{
  "hidden_size": 192,
  "hidden_act": "gelu",
  "norm": "layernorm",
  "norm_eps": 1e-06,
  "bias": "none",
  "tie_word_embeddings": true,
  "parallel_block": true,
  "init_std_qkv": 0.0398,
  "beta2": 0.99,
  "schedule": "wsd",
  "decay_shape": "linear",
  "batch_tokens": [65536, 131072, 196608],
  "train_tokens": 681100000,
  "max_steps": 5672,
  "dataset": "wikipedia_en"
}
Each number is 128 + 32 x the weight over its row's rms, rounded and kept within 0 to 255. Layers, rows and columns count from 0. Numbers have three digits each. The size before them is the row's rms in percent of the matrix's.

# down: layer 9 MLP down (transposed), 1536x192, rms 0.0775, rows 1086-1185, columns 128-191
# up: layer 9 MLP up, 1536x192, rms 0.0595, rows 1087-1186, columns 128-191
down1086 082:150152091158074113122096099139161119184140097160132092112104094146164133127138131127113130026094152104135143173121168087087136092146151205097128155171127072182074120121125127067125078158154175
up1087 110:139097121124110159162212156114145122083095171103137169152119170066117140130187113125135147113088109147157155157109162147126077117103165144107146059084139124097112126110119174113103164110148152
down1087 104:101130168138140111077159122120133140130123113139117123172088130080141108152109165151167121034116130141104135092129139070143141137179124156130110199107111141124014129042177158194146138114099118
up1088 103:077133160105088102152190059158133158149122095160126160139108118207102118098208125195137169128157105188130209130094148132157128100144076129148153126061170118119131133145097062135138174065079135
down1088 109:148151181120141169073099082154117157124111118129140116135159114187070108119106129098089113156158133172123100067137085055091192176129133136182146077095122170100133139058164107121216141141091166
up1089 116:098122162092127188117180068076162105081101119137185165147132114128132158125171125083130119090139121118157134090132117114163121105137164149076159073155117118124134143104118170080128117110138110
down1089 094:117116190162142130042152126116142124071170141147127126153135146130098143118129139128093078012108082131168165152107094107120184126165125091164129132153140180134000106082114167147128118156149135
up1090 103:134110220161158176103158081201092138104123103069180171092160097071164113165129116091121180127118177136085183131121170119174120120088129143128170079096118109147130117138172112144093147173090133
down1090 109:067127148125107073112074182097113137152145161179100117084123138170103111102130114108137108147137122131182132165143110139110109160165155168071098156143103142146133103141176168105198106159151187
up1091 094:096074125100122133128141048098118137106167142064161131209171168096152080093128148158139165160157166155106125085169138117159141125118154163082089156126204181074140139102161150134073165101093103
down1091 091:104156128166089174090107137141143083143132120203122112078081117095146163068113117091125112100157087123163124153060160130128099172122146146118157100098125114207085106098183117075139080162127117
up1092 110:150155183130122098193144122133140139139139123108144164140153137089129105125131091171141101216083108114093108098134117105150163123083145179121142126123148131086104189162130083167128172132109128
down1092 091:102062074113129167128085129143141145133093169137097117147084128147170204070164151133134176059136139133075132121160125141065084118175117133145186106098134113119117154130151152095111113105146080
up1093 103:076119140142112084190140143124116123154108135140204163095190136164209124061108126147159131113106106147099086116104103119134188143134095091141150144131106133114125124117156124109171173133161177
down1093 099:141142131112126121065096108131113140091145048144064078133100106127159163191149131107156144137048128132144063086129205157123092110127118158129121124100247127115188169147125126127094143167153212
up1094 095:139132119194136167131144090172093165152096129104171097168140065157131105130145095174122179141074120131046118124121165112111171152164126118148146162124092094129104116179146161139132137086122132
down1094 094:115120147101100098143116089137128105151143114124145167114118209125168116104165124115166088118197169097135121139149107126155108108090123124109152110145170138112124128103139103083160147207144163
up1095 098:093091098134116106215155127105111135153052138163136139125151127055142157166139107161113136143163125129163111110140119111158161102149134112180083156146101098123119179100167186158124149146073162
down1095 097:137123058180139204116090081108154105067183136169161105149157145131129100120134141124174168102147201127117128139146149124159034108100164107157131086148127152152116126170121110121126109146180135
up1096 098:052123115107142101091127131123121198172105122135132155110093126133141103091170104115177143156146081116128088119138127107129155169089151124138118103053123102091124102110172095072175214161124154
down1096 099:147146095114088137134151113144141095128190092106060174129185117061128110196133155142111169149087170085157172150089082139056150124124114093107168141092111131146095079107114153135144054172148107
up1097 096:098136161127065108119154137126149077109111136102133151103101158113193192131120158135150107187140197109088147086200019090081147109100169131160140100136107132114144118123100146164099125136124074
down1097 089:159047083137202132127090096151112111139135132149126109074086143143126052154129134089114179086127102182088097191085170169124133117091115104108178163152119151102149169090113194151138191072111163
up1098 095:130141146152155109139116120084146129107116101107089157143121158185150137183111069125142116077125179116124112105150127143180160064114165144099126153044150115135078067129150100157126116095170162
down1098 101:187085151128153065135115213180113153084086140083142157108076112093133152142144173120121111203183146122163161180098151116122152136172111139120112078125122079132060094174151167084070152120157186
up1099 108:119150173069139183159111142085133176148100082153182216156239097103130149112131124149140183155103171142046105095125051150137133096132141087123137117132132121136142125093143178180114131139125062
down1099 114:121167220146160062123077099146160104088136132102111123092176114130149118109177078111134093157114105139163169109130117080125076180041080181148095155171124176158076131170166115167156166076196134
up1100 098:164082101108124141113095125126143143116147151093145167225130087089160195177171049096158149106128143141060116116129147167109136067096161185117141100132136143112148116150178072141092120089077103
down1100 103:157099127079094151145191101087083136147096109173082165111104126193146127134118172092115074125140118123118168122118192055190148163140105134176125117110141119103075140122043150105177132144146113
up1101 098:157129138061125127092143141169120181107105175145137167180138128071116114146167125113127150173175146113127139122141094109230163074075169111114094196146142106115119162134139146147131160158149141
down1101 099:063128090132156142153192126094112125146182169124166150071187129118131147108072119148107152122127171112112136149053126074101177158089081146142147120107112075117145142222135137149097114146125113
up1102 102:182170162147123098186105151102166158100089084104157093131211148134098148118111060167156125139148152151133131126165076111173134187101122071100179134105165079169100153075142173165068122098088155
down1102 101:148117128121146160092122154095127148146126100079192148107123090196142153069092070106117128188132083165121119111119050160147129112076099073213102175145118094105104153181158114167184123173184164
up1103 100:079139135152156076094118110090135124122140121163141150105153113124135120156141099076065160157132155137101071163163058097114177095089128090135136097121186161109150138128135147157119171143126073
down1103 096:159121111101162170133043082116098135120160135141120169114082130125162129127153151135162098153124142091130122141108146173122150211106165153114112122121177086134137066136114114113110148112102126
up1104 103:141115160164072043086117154073108158144136188150143131137147099084146165145131112131091185184146115114165072129144116167112146128181139094117143118049090142176153188148136138145152191086086087
down1104 096:147130160101172143146091074124143140133200124108067119109138126179106069123146146055146164159185114172067105164141107099145186167128094148166138098161135183153108160106095126125083093162110162
up1105 109:102166127161179153149181098084158120150103111157140170155170134162132191147134129132115144129083111118099171095119117125132133091139169151065090147092126127100104173170121156119093152126147149
down1105 106:191169136117149099132058088125077108143153105136153115137128139139083068134152142163086175186081108094107153101130158130158141146097133166125072169156101105122140129110076113071216095104128208
up1106 100:109097126082126103119164170096139107139080208152069159150115089063161158137101055107148118135189172123086127148151105143143142115121159139057120121086143105127112058170158131167197162076147094
down1106 103:087137140132129103131155148155115120168156152111124069090180149147112093118150166147079134182136115135178143137138169069123142024135197206140142128155168131095104157091128117090151136163127090
up1107 097:122154089156127135120147146104091128135094157099178207172083128146143063099125120174155134151141158141046190091101094154101165144094122128142088136089134096053113127121186092166150124130127152
down1107 095:104093083122129156114121093156090169148151105098153148143142104106094155150097154161119130065110137203173084148137169158083112122114127135174147142091132115179164116123062123106161189074103157
up1108 108:179118164108111155081174078127134094139142180160106121127126133098190082094168099131206117199114147180051087129107154150184129118117135116122174088117114098136116128131137075095077128151148079
down1108 103:135151129117183160121132080127088141094099147091101115133145101149165090164093144088135141074150143109110112118147094150146161128157102127142100071165099168139177129100128133126156127132135166
up1109 096:146138120089142122129158098112134117088052119151127152134100060168160131074154122160174153114177201162107118188154117140114176089154117148139177131125102091136056112187136100086120081119125110
down1109 096:127102150089039152141155091084112123160160132151142079122156136075067163149173115154096109136149108116132149074119139157074185122112127128114115125117144129098132142092103109134099174116138107
up1110 104:111080196105097165138151131138120128211133109066135171140085100071172146129133085172132176119148101121071139127128106157086163127055152126107180143142069087065109127183160122111140103137103167
down1110 102:145158181130147096110061096136130125135110055153079139119156098144148158168156173163128112080155137150153093125094098130124101169177128099106116135108151093135104122086166123120123172151133142
up1111 098:127210119114096126208164096110157087121124103111138129158154077132100122160201102108153152113130143099137161127082196085159118097143082164174100097092130117168070156176139090158135123154086153
down1111 100:156094175084070109139120209157131129150120124131122166139161150116101110137112093127113130110146074172141156137110083184137130162104140195140161114116124144159108150097094113099131171129151194
up1112 096:076115101163092111124178076152103153121125159112133150137129135172148115091144147095128123098103149193140159108079146099170158113104113160156123082150101172136116169148181118118155134165108090
down1112 096:186079178113065134160129054146132143158187115139118100189146134141203212136140115206097198084113197055099164157127086146108108133134133136115110166097140131150123107133113147117100101164166123
up1113 101:131137141078135131147175131167127145111122095123166114161149109185109126133118153121171098110124149137107097174148078080140157060065050142188112123082118130040125103162117142148071210153099173
down1113 098:115157146144181145085142060112151080111102162155103165068141143065113096122091084177157121086114090057149172099149171121152122137185139121121178176115110159185173150106147084112183145061139116
up1114 100:130148143090104140158121121173175151157119153133122146093144098149139150063179046140190177132139178141131100115119110092088143120134109190070202096070160173159107151074155154140139118117095165
down1114 107:054178156112142103180176143163177202117168088188128156085141142128139131108159106109106098142127114138172094061139105107149144168143191113128115101099130152119121128120127095156103058113162144
up1115 100:132116128133136146140160132088141184170105137133120153149086129090143137087122133110147095098108145107149132135149134091079163108124113145129203120119102184147107164140160187122115179152113033
down1115 100:152119129083133087111111110182144097099194095097199112073136110165113143169131196150103178056136101133064096140053207130073146165093107067134155112146151139098120125114122156123167151153122209
up1116 098:177143145140090125103158076148075168133121110109086092107134141127108189139164091094102143137146162130126149152141121140141162102125132121091140108139143076144097154162190117124138104163134123
down1116 105:114176138158118144159104147071121155099161169151128171124157119138153102126133151145160109135121064163130216118143106133155106186133134183075135093151130176148156095128054091137084144086144114
up1117 103:125170116112089101122147072124132169121142144117157158145122095176179119099185125065100118151110219169122133123145107116079106170128152166160170091107100079099116106110162151133093163185106149
down1117 105:102089083115139116202132152119104155095166130108120113114086139128136118095127122155129087142169130135125090112142107169176150098080100141177142135101152117163100150187120132184148167075178095
up1118 099:103161146097167117175169097129114109137052134120149108164111128159164162121115143177098148149108117154041089134152145070180101052076107143135128136123160147157110049096155195137140152119115122
down1118 102:145082162096106134056107139149090109084153117074156134137121136153145096174156155097109130172156119051116114133115157152167174129138113105118193147109111107074150200130099100107098122133121159
up1119 094:156144131104104152162177074139145198141138134113149136114135115178176074092105112125110138101116135125077142074154103074166181112123146109134137085160131128194117143088120176213147110120098104
down1119 089:122110105131138111093108198099126140116102199097144110174142159122080153113141099124135134134133093113180149140072125141145121163154129125140081162122133171054110141147154047128118178128181132
up1120 098:110149121123113134197180086153144182190156068123174156173110092167110136071194125102113113121151118158113102117189159123102088128149132078158209109144098137126120090098161177208076130058127091
down1120 096:107089122133143126064091160082130160148089167202090133098123143127134114106083156126160107115113122102134098104102105107128154090145118169141135199085178151106091185161126113066130184205086157
up1121 097:056118152170116160149156144183168191174108123183132128144147123175113105091149102107157149105105197200115105111170129176107113079079141051111170137160183108182083184095131183069113164161134089
down1121 099:173110162166102164190115106102070101090161119091160124126131179117191147184078127105118106147179123075217159106141125143110131107159089203125092156100124144070103107093156124204125099116144092
up1122 101:124164154132146130146145126082145162139158113143141170143154119104157158118124146177062184146113090074049159104142088157099151115120130152178124130120112084114118125079143139139155091114090134
down1122 099:150087147158153097100133099157084135147112125140129160096084137122116047160081103175165139123107075151195163145079132078162085215083095076106090107099204141113128144147165098105129091168111161
up1123 097:164148122099121153140166150092112128133111123160197148101143165075143138105082174121134123113090136115102119185158134109100092093089074122124179101130146119099131112119190171192058136163131155
down1123 094:115117119149123123131148129097122160110166077077111145161076129127111155125206111061184127083120130114120145131123159164164195118173149116177064111137139139115107129124123115141169124068165116
up1124 102:143104100135167092139175125133154135153154178131184172090152165093144117150116149124118113132165123124057170091160072137095113107141178119128153095165196159163084110142153122138073124099127129
down1124 098:091102095102099143119121125125068142119142092103061083158139128116134186085113162121154051100104125137084127173121191148141149167131092175166119157096092154106177156153159162138163120138146135
up1125 108:126177157073097144082146159142175073095090153204126157150116180121181131079149084100138074112126116110113091136095141123144140221102185167142146093085137110132110164137158077108088150122113109
down1125 105:093124150134088049103125141067120076150097098131139143103123115088107175086101145207086106106115128175135121129137116162171170143142131116123118121157127119101106057134129131179130157174121110
up1126 099:112156185175144125117154089071136111179081129102148133131164143114111114183144105156153123118107112122122117157172135079142121112124131140137109103150078114101141179123122084192139217136195135
down1126 098:179127088117162133165168123116120127123143130110122226091110183198118124094135170121096127024185068119160111169129127128059138145101136174116159172151098111124139121137087178093095143108152140
up1127 104:136132112146169150100126117144141120130082060114171114180155156137098148169158103100121132138113183124116136050099157136140181114119171185136196152099082091132042079125120077133131133152157117
down1127 105:148135128169095152081126148111130133171173158171126113147056116168149130131071186157132108129104144166088136121068139119154101115095155154204159106095105112146174182125068160147088066135097149
up1128 097:131171186129121155095149099124109150144111171183137116178144117137144096118139122086172106174153189120039099135136086090136128096169124144154144084135101128126111149128158098112058132094065175
down1128 100:145145157094119127137141105145074119106090116089115185129129147139130164160100119121140172129044095139126149131088172092154133139121144074163178118094154134130056111098097184051127132140119102
up1129 105:107082116116057097153125095158080196139063084081198166175178127106124143161139111169145100135109132173166063105154158100126146071151120124185123065109135091155113136129208119154124118107137078
down1129 108:146193145154166149123100124087132154151091108129023156109173154117094150077105129135075158127147112099095182115111151149121121129132110191104200106104085160116095147140088174075125150129156112
up1130 098:056139176117108161126152032112178097191106109132110172110175138158096146181145158146117133126155136168104148060152144093129124183138154113130134105151075108069089127120114136134184164142124106
down1130 101:172147133129081077177123132173111126167225143122120155105140110113124156105133103113097145070089103162116125172094244109136126096147161168138156109139120073124047174132184175139094048151126132
up1131 099:136162183136070108178133064127126141122146156127110105097142082110081141052141107096130120125124156150073115097135107163125116107125170186122128071089128133086163123184169135187055133123110132
down1131 098:108132095146072149060158165139147130089093096185150112205149179070138125160144150142126154154138099108135113120126153103084158146192088110192077115123164126144134134102159075117189142134127155
up1132 106:143185116116089099172169123130135099177109073159123115175131141062133159056124135050129118149170088134107141160150149119111125168121150145145113104119154164085118154158130091152114178107143155
down1132 110:126154144078144100131185154168128120128135120156134155064039144121130105092096107124173111181105109184056136110185128189127117109125108113171118180119177175109112085136089122105163078108039170
up1133 096:095143136154099088172171095153132105145161097172179081156190158185111112086189108128161149146197113113177121137135089108195139078159136095138099110110130124038111179133133160078120111142130189
down1133 108:164169151108177102125172162111166161130148159096147158102132141078089106092127103167136136156170167156102139119165137159159152098160115137126148148102208065145061084140104101161111090142138112
up1134 103:158144132129140180121154049120134100096094162164194120160158065145118178132162134146147148100139140143141099157156099076168163133163122092073127124126148130107098138100131131099075161107155139
down1134 095:122110089094124133104164114180132140126191143088151112156176098180154092104088154119110138049109169103062144103140087137129097120115109111118133134085135164143071114119124090179090070181112119
up1135 091:116118086095127128201144137125108161136105146158178149114178069141118152109156153107075110139080130156063088078128115138117118103148132082130142106117125166167149144104124166150126142167100091
down1135 089:130061125147117134085156102125173150107111128098054099111101152071153115088102152199147122224141114122113130168044082113156191127112083150124121155144114161090095111144107085125138150132163140
up1136 101:146137133089172204105116090050187133114118130155154155129176085134141166146155035103082175139145109141134154132134117135120150088166116185114159134175106168150136163219167093103109231128130122
down1136 103:039141134173182109099124170086077079121108118113119130132099209103170147175150119085103135082155096124128127145170105159122076170071094055089164155151168148143089175125110154158139117134194110
up1137 104:185138136077075181139167169139116147151095075075134181094117138127103137137127088085163173125168153097161120094133104156108161127127191157127110113134103128176108115111166144171098142096127103
down1137 105:118142170148170148053192088142172123117100196150157091146105165094117125140134171128115133129092142138091142135111077149148103176157162103129081170120100110108163116112118050136150177087141076
up1138 096:091079142105135141159146097119127122150106138125123153143105141088161135170156095130097085156160094120088164179106150153163116097109171147140153138196184111192107161187108074103099164127114046
down1138 099:093112125106119185091106129120176156113124114099139118131177140128159118160131060129107133153109140078114111054102126128090120078088115104101128138067099110121101140108147148127101189076117136
up1139 106:118135116097166108063140132124160131128072166134127188181117161115135134162122064034158221120136150137108139132157081110079152097121099132081149128137196106135136082149117126076119114179039120
down1139 113:139221196108085151145144130120122143117127145132145106146085122139185122098126084096147068181134023136102151189053179085161126085124118116091174201108099138062064093166199150115152132109128130
up1140 097:062114137140140124139135087109105099142132134104157079112076138142164155119131088095134170142144146167122093154113119084128139142136148109110165107091088185165145042097125195122075155203103092
down1140 100:158117170126116127131138144100116182158060126125148190151132092167047062129164123130198096128125133170154182119138132159150131156124185088128109163091176079118019185131115108157154127083146144
up1141 097:149145177116122144131160126060157106176175152155096133140100175071154118160098145127150114149142106150108125124168050169137123124127147171118180135108125123144132136114145104124148098161154065
down1141 094:156132123064077177081142128175135179085091111134098147118136106134116116086147088145151114122104193115089102079105115113181122133179090113125101158109136118103085126143086102183155126116196133
up1142 101:088118091129145112139147083117129172128106129140200190132126115153117095102149102074115175143159172158115113156136064179139189175127126105181146098115119100162106137137103188186089117155071125
down1142 098:109144125170141108076101191147145134131115153140084063082146155091130120167133113142167077153159141133169155162186136087113113138104141132104138127104112144130243130103153119103149160117160132
up1143 102:116081132138191166144134092131062087145089153130140123130144073089127178104109145096176085155124191088142176152160069151170139117111178166146128087170170108112118139111140142188088147098112067
down1143 103:171116144133143092063166146130156145114117152122093159134122108126079113130130119175158193162108148145111052094186099107109097092097119076104114193036100098119163099164124109143144092116117126
up1144 108:121125184137094129096151090079159123132132114100125137133144089143146122143088059121144151120125164155134151074112203180120121150139151130115189064121080187156123148147148144088131141163129100
down1144 108:151218098081109097150116124172064136130137105091097090119135116125147142103166167116133155079101212174134181148117117094148095127009115125136144081080146099171110140087131152104166116125133138
up1145 099:128168135105130151101121154130140181112052133127111120097148141147081150095161110131121157118137119094107152150086144134151152107097159102127123061113188091146047149136166190127084151137087173
down1145 091:126110075087149138129134125092136132119154096137135139197090176126168134132111097123146081097127091170152086124165125167140123112207156186123167164100082109129135137142135132138150116187137137
up1146 100:126112117117108075136129066071061110155136118142158139128147069138122155182147141173119162151183131121096107126139124126127101129147198132143136116123146111114121161166137106164143107160151165
down1146 098:160153095087077122139109169159195122172100100138108132133115124123150102109134087118163134137107138130100175135198135128147143181066092130120053117177119174112149106051143122116086111144089118
up1147 102:165146129107149158161154113154087226054074151123115126123110097167175152108129132103172167157106107109129150162153105147122156128091101096109071103070185119111133170147181196130139174153154117
down1147 103:120095160124139124128086100170213076141170092158132116081122165102116108110141141126099068161168097127180181134169128134129126185164199163127134211166133133125110112057175116107118129145128201
up1148 095:104152138076099135116145172101031118106136166107134166118155138109099138134114090116163165140173192082116072092091086160117129149161201130077128089120160129170093120120108128186145094141125106
down1148 094:193150129128051125133110145115135127173133175104203106160125132105170144146143142119124097136096142105140159104112194147122184130110113174117143090071085112066073159143110122142205114154096144
up1149 100:034142120108172124113149142151145123134052099130167151211123104175143144054128114086095141128069170137101166083122098051135118153085128088146083143125145160142112183127180129091086098156135151
down1149 099:125134165185090200103185068093123089149131158114110182116131143127118138134095167194173124097130086175072088080164134120140073124075126199124142091151087106059106051103124117152097120092123134
up1150 101:127117150080117170122176115104156114103105086094179167126102149090094159140109071086151183130157117147086138127216092119130100057104120077101181125103143142164062102135157100142154194136073144
down1150 100:109108112173125159088091115149117102208114164173104103122130142155109145122079170170162075137154084104133146124106187088140151135137166159135111123099165095140084115142152141143095064130153129
up1151 103:115121147161124097187129101086122144175133160155161140131103120089116104100153068174099141156105185117090123116077147178133159153028123151141139139071119146061141136142144157127150104125101169
down1151 106:093085172148145145119098146134140129108138147074153098078151100094088126171103135123195095119080112161141131098229155121096101087152071098118142096147128088121155098141133173096115103122098126
up1152 102:103173098140159165107160118083094104111100065119170190191186169138093085112139065074116149137097135098114053071055162193110152104112098134113106173106118138123077186213138115108114139197162147
down1152 103:143114122142099123175116095165148119135140111138166098092118076104145151191129149135114186141118134105111152082167152081112135160156126165150087116154209124120159110122166159109095137130161093
up1153 106:123080148085089082114146144113222137111092128129065103165162104129146142122118102102103182135140138157151165119110123116156120156086136099099102144097116133081135132189108110166150150104090101
down1153 112:155096146140133132147161124165124095129137121119141089191109131120136099113147117128130194193062075149139111171146094149161164106118086152110143127098119217145095090139192144117136130077117175
up1154 106:158139135160159141117157086123172178140107092194192129128154150125146135128167122117107156115087091119138107124172106087208111139087136168139164169114155153154150088170141136098105121109071126
down1154 108:196170098147146097173159129176132107140108171158172138177109129099157122129125129118147158147096130097081116108039127053074092093111128127121118109103138089095129066126132092134181137165127175
up1155 103:132161099144121147089150102087122126101089153138104085149107124124187153053151131142123159136192135141086122127150137153072084103138121182130178085093119084114104078140213132132143097093159112
down1155 098:089079155109137182151139149135156139135121181107144101087138145114091093203171149076181153146154185101108163157167101120157097155138139124135086144183077109135144119162105146185121119120069109
up1156 102:075097133149178111207140076119134148179132132131207132113112095070133124134165110145116137125112086143097100140106181129125131122161176171118140153121137140153103098154165111088104112143103119
down1156 100:113160103104091129100175172140106120177098090150158159125164141074173080181141069118128149108165181091125163058134131160159129179109103109161086109135128117119086168081142117216137111099166103
up1157 107:132130157088113101156117123097168146170089185162128165135136109101130152099160128109199103129142075106176128161125165113124103084164104130162104160098081151150130135109144081158083125108095167
down1157 103:117102073145076186142132123140103094089138066075140090139151164117105104182157113126104155133149168159110155094156069152155133115150097116108111136144109112124153136111124151083079118070152072
up1158 092:128159097118090127133166094138101116155138107096096090158129107108166127076148060211151139113225187167170128167120128132150188101144061128146172100132130099070083104132121127111136142159122137
down1158 087:135126104130129155136106220141123101117140139161086170077131131116073134158123167066151130176088161090095134142162144131139141158118158138134135131112176208181118135177130075110121100126133114
up1159 096:155095116117119125148088153092149139105156175154148167203164097144122131150153133087095127172167149128145103075093068135209149152122185136141146131118141125101090180131126177141073142107085116
down1159 095:163093080131064122128110108189146097168157105080115096144142163146154180123169184117163102090156164144102152151145194097096149148087125150135131122126081170115122116137094164156135157144103164
up1160 102:130144100113144156199097150083107186138124131111111170151140104123143106186109067092152115159133104186162104092155097135134172106130100147038142114074106139084079153149131140165121127148139012
down1160 111:123145181117131156086109160181143097116160156112183147154101117162172150059115131149088200211122131157142116157159042132114199070151133115119138167053171116195155162146112165101099117083092170
up1161 102:131134127103106109153177145138115151140052109124163096143129093137091119176171112091109127169146120121091154166153166095152138062127203116136109082144126174141113112112110154092129141090136098
down1161 111:061083176224118167065119162150120139130077130126090161102136112123140115133048150163180131089160137157094114109129114102102108145129100148132154125102112144124103127135147069124102164154156095
up1162 101:159142125141142137137089150112093151118097116144114121229156132091114174092101085100213107175124110157088153125169130106161131187182109102095075096122085109148135146147129152150165138137121142
down1162 089:121131108134103152070112137126143118130136096114088137101131138184037166142137155160098167068139148143168132060089173090073093111083119142112080164126153168122196116146178159135140122120164119
up1163 106:137146099101135193125136155133107104116163181134131157167133079107086170189151126114198116112154133145168084096166108096129149184139174128106117129116162116145125162104203099110112151129119081
down1163 110:133112157119150154103159104106111086157096085166074098074179178102153157058107101113086142155106167111115137182172164099132160131109131169132066114156120147110118145103155213110134108154132182
up1164 102:081135156112061198170115105152087166183146112127191109146098177133116131070173096186077157137152126085104155109111122145166186123073152108086159165065164135146083131176099139120165163116117130
down1164 109:136086146132114098143138152129140113145196099151152102139135059125140104133108146167126129143103187143181067148112094071165076127103096135021107085184117162171177130140170134071107113164136160
up1165 108:081171155127156137096132119116161108140101130133182138107149100135190123111100101074117153130154141104065102087109131130084176082076179178112183145159135129169104108158132114122113122140069081
down1165 106:123094187108114148161113138118148134086109129129117116124079166143107105141151063131144171136101158143101108088067077142050119090142117124147126139112072103146101149164111097149134137132162139
up1166 101:140111149141114126153172098099157105121103075147163156129176135101144115145141114156124160120142185084096143096124083104175140121159110142140168147158159134124110170162121196183171134083124130
down1166 103:086105090123118158115101092113113099118077107138150171119133110103171101058095150099129197125127118168134139152133113150135065095111155132112156143121127098148099149099160154130109117157152139
up1167 103:149113131089111143120152152132095123132097109117127181132152184054166179124112055040098146163115139111057107118125133089113164142073174141117098129140126117118110102120176168200162140109139110
down1167 106:157164118139112094133125075129148114133132162119166143140050089131110112151023136110118098130136084119131150038123098130124109152079106139104170143178105153163114135138145099121075146116105090
up1168 111:109173121144146146103152133108182163153139095187180145168178089133126201123128116095179167125115175167112142093131084132159133111131051126131139082102193162088083140105105175135104102163137172
down1168 122:141094129123138135118079087091151116155130169154103139147155144096096138140092121208087132153104152158162190113107133121106075129122134161106105123163096142129125088121137084132149114120121087
up1169 093:140118129133126134059146157149124101163095083101097179117095167144126122100099100116108178132124087130066172103129095100115129114177098129162092187108108089098116169147147107143052120170142096
down1169 091:089145114127131134194063123127180183127142130124163127210126137127195186097151157105096046134120131119139113099139114129126115144125159125105146093118163115181121092139163099128178098114142152
up1170 098:140166151133074103129139179080097092173121148112183166138152114067138142201155106080116108153145125121049138177207114125082120131099175114130081076070163150166096108165190099129059139096061086
down1170 112:134138134134139162117179153125189170074153119097151156164075149176134136113128103115144102132092162121162185068122111120150102153087144128128098149100109177099130156124070181187071132152115108
up1171 095:107153178129151205106140088104135113090116147155122105072142119164110097055127162144175149138155140160120171105115148136145152103077141153159117116135147162139097108134220096155154100115091102
down1171 095:131072192141107147152108176074148102129159071120109174148148146118150154143129104133179145111137119110115049097126087104112107139169130088134146099147122137098107152135111159079093150184133137
up1172 103:138152136174122114153163143116114095130142122152149183149154086087143157131143099128134076120170152138149136108086151142171131104159155139126116113159113155104115142200159074130133137105096100
down1172 101:113157110091151121070144089167112136100175130142138186125113136148131150210065132174123143141167108130097112078161109168113106133094092151070153120053084165123149139133044131153116183159100181
up1173 102:048124117155122076161149126122101162164129160194170130111134123111145150164233114149105128127182136118159133111137127133171182120126176116108079097127135112172113072175103154142135140121096111
down1173 099:137117098100100162103146052131124117100121147127090122092105158181145140130137100060139087154115141145109130116198059203134135118139090073160144149121106083074143136123187119082063143116156127
up1174 101:111130130157151165158153117156089141145112153097129088160143190190157174091100069120120137154066156176141088166134093136166200146139100078108162114116099122166139119115143117100102150152111127
down1174 103:141143146081112138223061129100154128114126112159099113092117066143109117174141122153176131103124128114174192114071112077080088116127143162180126115163173103182146113151146148148101157143164177
up1175 099:104101127087164192067115078154207153163095136136186089097170149167091151098138096086139155134118147100132140110150107088143092107129154103087160103124166133140106116118114093085131107098123136
down1175 097:138090136137081102158135122120123151131127130162076107130155088106144117116157137143118096122175111146092067140101192128138149125087104188112180107110119108139124141144183214143115116187118131
up1176 105:134131147150090093118115106120128130125165039118144107136117127122140147130112121190162159213111104165139152110217094169073188119085157064140143153060090130156149196154096167083157151066086096
down1176 096:133112115193141108157120139124137148143086187177108086123141114147168144125111156135119120057158163143131125142127105157164145179130108164124088123145142132115142096170089130165121158140104095
up1177 100:087077133158115111102166065102169178097123135168107147149117118176166172080131134147234184120115103131150131127118082097129154118117073187066116080131150192147115161166125132106145136180122132
down1177 096:133131129150132105108088116165162093123151158075090157095150154115148105149168107107083131124105183140103094153133186147112114137106122141156126153146125120110095143145144218128155104102172103
up1178 097:107149150177120113120138036156110162178195097168082109135151127119075114101135118107157127119093151095120147142175114102102153125096120090116121068168150152123119204153159183117110138111086099
down1178 098:229171130120102141074070175139116127086082124109153149116155093168139216137158124169137092156145134178103111112119115125131142048145073170087149156129141144125088141134108119175121143150166114
up1179 105:105124186118120165125117147095138091166129100096139153110150125146162132084129132165160164182159135106086096158111109102122186155128182147139165127084140149191129154151129053183156076131084103
down1179 099:137117120118172140080124176126092140122122204157124133185132093167167086096092102087088134107180111137115224212115179134140143174139089138133121173086116095143138194149102074158150133130134108
up1180 095:128151094098142131186149108141084139225108163131112158173111106136113061147209115080193148124102148162172075118121094083131149137109117100139088181109118172112080194104227131162108141131173157
down1180 094:106143085180160071130125123121136122065098095109166130083212113174159141079102108173088123088112160141180137161118148209159135114083136172105175120173089120203101084119119084096116145101151097
up1181 100:126134129067169147140131150081139141137132152169148192166148089056168148120097077203142199163167129121117111191156095155147180120092135163127101129112140152087097130107132234149071152075114100
down1181 102:163080108125095146112169136168146086057148118127184095141160078152147140120133130088165142136200168138108131114132136110119122149155109130156165132149102123163112171173084135149113139157065136
up1182 097:126093102050132089132189100163118161110093120131158118146151100131115153150083156158168158138082115101177184110113119172111175157082108116146114184124232139100070194143127211136148127141111138
down1182 089:130121107099119143120101149141125110125198139137141159177120075114184144119175163072116122072164154109098125152159107118148058134137151114114192153187085171159198074133077079090108130101115072
up1183 096:128166151165068122161159111180112113150080185137193140139119125165143164082195086124154154140132123159078153102173092065108172157129122049102054065135137103138121154116145135162127149130143149
down1183 105:076106245096131080121192100101105131123149105136079143110130175141126098210122132119166121193140131113175125161144121203174139060067151135129190157146128180095111128120151134111109163135091151
up1184 107:134155107107126169194119147143140162134107182174179148139121089131099218137148094122152120137100078163105134071135127129136158144160177056083146122106125155148097149147170109105169140095045172
down1184 101:115136142188113134089127157145100134138131134051122096121137161120108076093131117145168123107145129080152131152080142061098130078098116139124107140137171162157124082131095140139100115106188145
up1185 092:142140128175124143121188118162139137221172127096160122151158109111132170100097114166154180113096139131147134128101080077131062113143107200070085136171152127112134120183108146097043131124099107
down1185 098:133124142089141123163051030122174125099111128102113139125047167135109123159115114081118102162160084160117132078171117152147124142118122141127225155116114119068133123128074139124148153101130107
up1186 110:150116136143118110147155123082089127130092084095093144151109093096135128095115123132122229165172098106139110077069113162148126077129101132157119147074192155112100098145096125132130131128113092